config = dict(
    d_model=128,
    d_mlp=512,
    vocab_size=4096,
    norm='layernorm',
    norm_eps=1e-05,
    qk_norm=False,
    bias='all',
    tie_embeddings=True,
    init='normal',
    beta1=0.9,
    weight_decay=0.15,
    lr_head=0.00813,
    grad_clip=2.0,
    warmup_steps=372,
    decay_fraction=0.792,
)
Each number is 128 + 24 x the weight over its row's rms, rounded and kept within 0 to 255. Layers, rows and columns count from 0. Numbers have three digits each. The size before them is the row's rms in percent of the matrix's.

# layer 7 MLP up, 512x128, rms 0.128, rows 425-474, columns 64-127
092:117128130147140145172116080110130139124131092159131120150172066094137150095140090118131161139091136142165158121165107128149159119157148119125119103096113116113160128136128072140094105105145137
107:126130145100161116163113172153124117112154139107113080131128128123097079107154126114120109148132097118073105110145130083080131130143134125149162129121114134129139102084153103127141095159094162
107:114120171139137129172126105125113071144143088130116114146133101097127136164127140163125163106128093127123121074121128136140114132118096175147147133133115137113146172143086111077168154126160147
083:134140117147127063139115151141061126137071125151123144101102163116077145186092122123139122130097159107144133130166133118168108148118117150097096130140124146135125138136123108135156109122142166
095:131114110133123141141138163149078147147115145132088125082158123133126114149086113112163135113099138121116155152126110136173091162120153153126146153146100146105129106149158118109135136111114163
104:118120157097125062125121105100121106108141112103125106115166109075138142143065118137145136116144147142144161143108091166161107145177150126128077123121125121131105120130104118150128185142095126
080:112081117122171122166127107108111164109137137109129098139115108111121100128125113154155132119106121124189135130150086142164162158120134135129108105131134158132145155111150118140128114101122136
087:093092085107125116141153115124168130113171140129137076138155136112125092132211128114138167123159102141138157092164137123105128123134129102099158162140120106136135096122144133175100111087105091
056:127101115120181138142088088120130118115134148105106101130136161091100103139109114129139157152114073137104078086112086113164131171112109145116150149130129127114133150073136131120140116133174144
095:098111166128129111113134131099090144145124061110108166130125121126147107160145134106112102127125110096120129136116103146168139155112144099174068139147155140108098118120174140128119152126114171
104:110108152122114119118135111148154132142087159124131138132132101125135148198146159174139118127097133089125157089136112135114150120156163139122139125155109146134147106126132074123110138141070136
103:131149089132164101145123135091103104138128105124145087162112104096128162128117087128124104135141162158174141146123098090112109145099114159097149133140115128131124170076145134122129112116072182
100:128089144110110092115159130151125096118104104105126115183120131104128123165125144154108120120141118115141142101148161183138142134094146133114140152153140101097163114111162145074118083102130141
074:131114155096118117155121106131159126095146161167119066153173145150121105097194131143129134164102084100124132138130124149106181141164191086134158138114137100136117115162152111080139112124082129
085:094055107131111081116121115158124160140123169137128127132121147146144106146158094142138098103130129127121145111170111148113121122121130126143101116152122137141123120144120126119175141134103113
091:134140114104146074141138062135131074119143109142144040126126157087133096158128100110138097158156103133125156117158124093130167159127131148150123138101151103142120064086188122133120120092146137
105:111127120133136103156119135125112076085122104107126103123165120138150117137168132136130105094139144140104119150079098132085139184120169124154131102120123137142127101127101089149109134140102171
112:122098099085148151141110169172129136122128132121125141077124137100137125134108110093085133108133072103171146088123143165151116137167112154179132105163144137145096139076151116168112152099131123
116:123128099121132160159119115099111112128167130155113068172159124134095125099122133151103140121145162124140139113131113110110113105113115162133182111137126093129114160134096063152130090136095173
107:127133145151139130154147070142151146142113098122095126161111099100130101153159129185097166116126076140098108130201128146135088093142126097093114149136109147153130124121165114111148126060121113
108:121082160159155085168106165133105127158112114112146125143130115088081115137121142154116124099112121147125097154131141103109140123081120155125114096139147125116108090109118129111118116107105120
079:130137103133133091161138172153125128108096151153119149116117117150099155121082130123137138093082178137151092125141122096178123159142069158081107128158108108141114117127119114140164102104111119
093:125119166156131122201107165118128095129118113090126148091160111128081118168113130173126143141096127167120115123153115151154130152138168148133129101093152193123087088119139099108108134167109117
100:115104109178121126141127144150106101159136115122120133112117132135125149133118139110123163110111121121119137118122128069127082105132072163111115113204143120172165148144145065144121131116162133
105:114129161148128129126126133158127127153132162126111155092159144142154118184118115131122151110140131170129115107114150157128127158139149119134158118097172120131123151112146112113110134148107129
084:132095156116133101142122122161160113112139050120149136118164083104128094122141158180108139089115150128121148069128127164105078138128147161101111144145129132107144140100140125164142156128127113
090:109120132099136090146143146141157137105129117118115120150141129090133161131094139118122120135089148117149129132114083140140142122140119155195096124163100052104146142126151152101148125123142124
094:097121156152109174157134123097141122120183079137087113139129128098111130170131071179084138121120095119137132147132122153102159117133084168139069182132128125152183129127122143123123160145132128
108:130115146140156138199114095156114147127149108128130145146175082128102152162124087143116100111125145147104122139144146087159125141110159152126126100156109109124111087149167091112112122120169125
122:130130144118148121134133122147115121160115127167128150135162149092100110150143140102115109099128099096097133134148105115144093153091135124121146107108122123177108121089113138101110121108144141
083:120147193118132173160100122145160152116165146098094144111132177154114114117148104165133132117131136172149129129108157138078123124094159088141125129155110130142152141141170113080130160139117119
094:102122100125141134171135148084107140096162160154127139119143091131096124152191127142103110098132121125151123109121131116144139121117102145110154141142163161132119140108098099130099089178080104
107:142126136118159102155093145126129125112161128121083148147122103123065131143135102128058101103119098119088173155136146132127089133164174124110142152135134107143138112149173149127101127086124100
112:099160120148143128123121090089127123130163129122070107165139153094126177088091113112092101119118141167143142132132103135144119111111077130162190142104117128174144147114120127138116110114122144
098:115113110145135096134098189147162120119108122154119126120133076115146135141164151148124112082101122089144154097136104112090114132164128110126173099139152157176170120160133133110099152131139077
107:106104197123116104154132134165116130125119108086169133150155151081104144156125112158126127133113111129165157097105127127132144192158143152144112148159112135108134090109118094129114124087103193
108:122156146111132131122118115130117156137136134157076134101128151082133132180117137125092164149125139114093148115127102087111165147132111106147159118197133091181129112132167111148129129133118142
097:131101108110153109130122161129143081116152083115181123137142095147134116107153141153088122117119121139149112134128087117092158148145094129139155085139129104125117090155128083118108117166138154
109:125111106102132135153139092146130134111154160089086115134157147146094106093117151119068130139116074131102147105170098114162101111133100154186173116140113138147111153111147128120102104119161136
099:113117137104121112121120133105149134156162125110119072132146147072129096173134164141146124117148094109124169071130128140115137156105145115199149128126112085127149138092170113098180134150145100
109:119131081129164156150133100106114148094158139093128120139091144120129108118126120122143168147070134183074114119127156142118112132125144116131108138167112097141147095151138095103153151085112102
077:094101142116135130148136132140160177096141160121113077111125085111128157133096124138090141139132163075158144131115162136120157165156124115122158116138089153100162086132136103122172129150114137
080:113072099104119149138153100113166134171126126110132139098187118132135096121142150121125134070090128105146140111152143134149148133120107107178131136128142085147124092135136125151147160112147111
082:110093125113130180162122106152113131078127141145123159141145140112148165096137090103116132113116159130152134147134128093141106132148098104141094086139121140171119112136172106093130142154160154
124:136076142110133108185121075115125124156144102131118138146160119112094087169143111179122170092131098142127139124098146132096109148174096098121145114165147105138138120108130094120113108113107117
085:114108098121137104146119091095117143149187113147140124160133139144114131087125082173123135093144114138156077122141110150163089123117138193117126128138095132118142112104125131103167120130095075
088:135124139097158101125100133089136137172132143104131095133095160113111068108137128119132117145143107168176120129147100151141140118133193121144116135146107121151113086091154149120112114092076145
097:127124190126145127130126079116081109138121154154119153119147104110131111099123183132084095152076130140078067144157134098127117164112158126129163130104129146174121130066129116145129127112135140
081:138101139119130115134121078133147145106166120127163065154150099152152098085165130162115107151137071172123143138129115143110097117133125095142138133121113135135124131129149119143126128162119109
103:117135130087131082137144087107157115115136127128129151147139118136069164101199077150089139150132106098113117135160161097145148109127107143099095165195107100149168100122148161116121100153128129
# layer 7 MLP down (transposed), 512x128, rms 0.105, rows 425-474, columns 64-127
099:144153151143106160120111140085131144145128094147147136106124123135133144119126094077114142161170133090123111111088140134080135133146130123113112101161110151090107152101094104139153124123144144
096:204147098085168121088127126145133119148113182186124132115146131124137117122125105134141126131116131104131079136164088138081151098158101082174113150153106121089115104124138152142173155143116119
106:114110122168111142133183106105147136094118128158134115153095128099149119129124133146112135177172112105097071132117151129107153139120116141114151114157154069122144147105139142133085138117127132
090:108146132153119161118104172096114148104119120128136109171104114104164102126114117129111129131140133101143132084173151119095137133148131101135178115146113112102131101113134122124101102131160108
092:149121184140111132091114141135151144102115096154118176155140130121108123161168117107116126102127168095192132109171148136120098144130132142154119112152088125131123157130144136135117086091141118
088:139143097091119121125095124139114135157108130148135129119094127143084163125105189133149160120126096151129065160141118116138144101089117133086087149125113151181126113113115122100161153126135125
077:193131092116100114084109129129108145144142107105127148113136136131119110117104146135167103152100140138140092100130088116137144205125134167111134145140122114121119128133122130143143127119134139
085:130147123107105138141123140076126126169126132148117160118104115143154110104117109112161120088129124152143117120170154127144080131121105110161108085095111130128137124133140204123125156127164161
057:192165118156068121127068128131113115116110117126100179155112127117127148122142127124116140142131171143113123129111127102139148166105135144140132187141108156130110130109113111130146115133128115
101:149141157134133117150135144134152121136150112174145104129138139161140167169126125127159151104125139122126147172115110093122126130105180095102142118129142103125129103136107099076120118142155133
108:117163114123091127090123065119149131098167148175144156129142099147093170124093148110159095137115130101118153124135165119144121166069132106160095117107105133149153142109136136093179123155153138
107:122109164145150083137129162143123144123102106070142115088117135147151151101178126155163124124122112097103156116162080148134122114141130119159134113108116096159101106137095133162134095101144124
101:149153108136103140128158130108168116140112143129144165145122060158128122069073147166123126140137152107120146120153124138070115152066130144110079150115110120161121128134106096143153165181151117
083:135204133152138137132085176130129122113145116133113097111102150154135118147089136104125111140169095131129114159155099144109168104139095116124116107109123124129110141109125132130131127133174151
093:148200163184166145151137170132132166104128118161155125084112158138119102070081149077131149153135111122146129171094118146145133145169153156110116135098121118143143141152118127113144125125133113
095:128139138099177161117147136104122165135113119132165112117132103147114115114163155148136103143126120152113198172104191123108133140151141120118149139108132142111156156112117148118122144131149097
104:122157127135128125120139139132098164128158105146111142125132118127099149118092104172159110105132135116145134127125143143161122091061110124130132133131180111156092109096104127109151117130137128
101:138183140109129128124126145117124126183106152064101130131112163127129135155103137131109125106095115159087158129131124118134117108125104159112127180147111178153122110148113192148093136126124122
108:133156116149154121147146128173107115162105128117141109137138095134177129109114171147111142133146104129096119111124154139155044143134108112175098164136125129169107080133141128146119148149124109
098:207137134125121111145119131116125173128114118097128171145141113105133129145174127167132136160113120150133194140081175107133155125098138064190071096126099111163152134121123147111116072131117111
105:121134136155137124159125124105107126150094143144078097103168160157131114127133128140106131125154129146128091113093111151144134091133095084167189142113159181144128153092117138169157095138108137
082:119124147130141140167071156106119171126141094132119124137082106117145094140126125162147114106145105095121163124119180151080139131140143095128142095142121131122102132118142144122109122142136101
094:132151132116118104135167144096100120123165110118121098127114112158146134138111073118091130133136145141093131136104121162139157146157157087132094095119123108102138163121135075101091159130162140
107:110110149122096086103132126119189125126138101169151142112134148111152129119117068141141124114099138144112102116133159170100162126121128120127140160120122106133086112124131153144153116193124133
100:074153121129085127111139097104131104137079042158123110144090122093133106073148163089157086120108143099126101120148144142105167125144102140111117151137134163142144089132130129112131114148150139
075:168158114107107136107101086082106112155121149164135139118117127169132129151148093120128123097149110130082122114101171096156113103102102108165113141154118159142092139130128134092135121085158138
087:137126131161135153149104125132071080134174135130159113122079154137181124118147092124153134091098125082102170134127175118149100107180120134158142102137113154083093152132110132131158111147109116
100:157097142176131142147169140096197098143139084116128139100144138126114138115091160111107110126128135102151144119152139131123084110103161134178107151124108179116150123143102105156167154168101091
100:098127126109112167129099128102125123143137149163081153120136134173144155153116129159132128113177131114184125164140128145124133122183134159125108116102114168137112137127147076137165164147133113
119:143131096138130161127155175090140142125182171093103114152108139116133124125091107134117135114125070124135106153164129145078132148151112110187145131114143110118125093097088096129171100138146143
087:154139103144144139144121118129132117140128079164158160120078095104148091099063142103140155108148129121196127109175138115145158131151078142094138099106100149118117077103125140163109130130128158
096:121139094145104133064142129114110152118111103146165099087137141121123124069147117111147097126106148150160159134120158119141143077153137114147115111117109114129118159124136162110168135107127127
108:170120115141099128121091151127132139143147164120120128151170130168135169126097118110145175101117149141127150150127110136126109093128149092111126092096139117140106086132122165141148135129118133
119:121118094116137157163135159153107150142168093141107140118091131102101128161107119144078122120133128164127163123126110115141127110133208108096168123125163101051105113126109124103145145112161174
103:125134157123160132086149143159125175130122125110132139132106155131098119140137125105130108150143153126114097131155142133103159141109131135158096130129123103121139117111154081175152091092148173
103:122145131131139124104119114139138151137130132150084100114112099137133137088149151118107163135131172134162129193183135105105127108102162117116117116129146159153110100128132140123120172133155128
106:170138120117169135120135129125144122128118170139091079135099135131129134097144101084138125122153128156123094128159091111119156147132123126132126106090127179134138170167126132157141119186159106
097:120115125142149165080152109121147128160118112141152155139135115154101107105117137092157144124145150131119132116118124183086124128145138096157139116119108157152112059101133153124094128126157151
108:129163095160127130117128119137115096187123146150118092119129172163108103118162115140162124145128133120145146175109103128165136152157097082098090144089178171124127144166101131118098143137111113
103:128104186124114109165153159088149127135136110148078103163124126083142139156126115127115131149157071143119148137113160119158078121119127130102150117164097120118118134171126165176099192171114154
100:104141107108125145112146180137134125089126073113119120148114118161158133123162149133097134126113134118169108116129085136115097140142144134099144137144162143131155183167140123153090131132113169
069:196120117129096176148117093169105126123128117151146148147154085147119129071123077130142120118166089134149128117141150130121091114098143111113096141118118142151114150133113153151170125141121101
084:094199139107142161131095122109094092137124100122147168144131133138156159112110106104103136137146158146121117143124152099108160118155084151162135098162101135129130193125161122136099083146096140
081:182130166146120162144113159112146116122076088121133098144086135093130122123161116093137057143133164123130104143155148132135101182145129172118094137128129133112108106154118135131104134123166171
106:168101113116059059152129091160136116095150131123102119156151136145093136133175116182096167103126120156082111132126150129113086109123094113143143175128150125156151145104160092124137126122101095
086:143147167120105136097144171141102133124140153130152113124117141169117124186139189108138121157126128129125140163133129126143115119160094101146147100128184135121144143150134125126091149104139158
085:169101091145093131097130143143143165099095110113149122122141094149123166118146158175156130115090124098117107078086125148119109134108133111117134133121138151116095155134119155181134099116144145
086:109109186116152102114130150156099176133145161107149192135155122159139131160126086131144139078165106138096129107119129131136139067160125129112126118137125138104149137095129177126117133111119129
090:154144119157126162139107179107113153118127136149146096112113119152138121159111106129150124147117124086117138134134117117125182131163099122103126072124121109155119127091102164163106113128204105
099:095125152156084170125134155131129104146128109151135159131119082116161130158077146099120143125090165142101136126131141196134056138136135115116124149141120136081125108139092143113115137141131188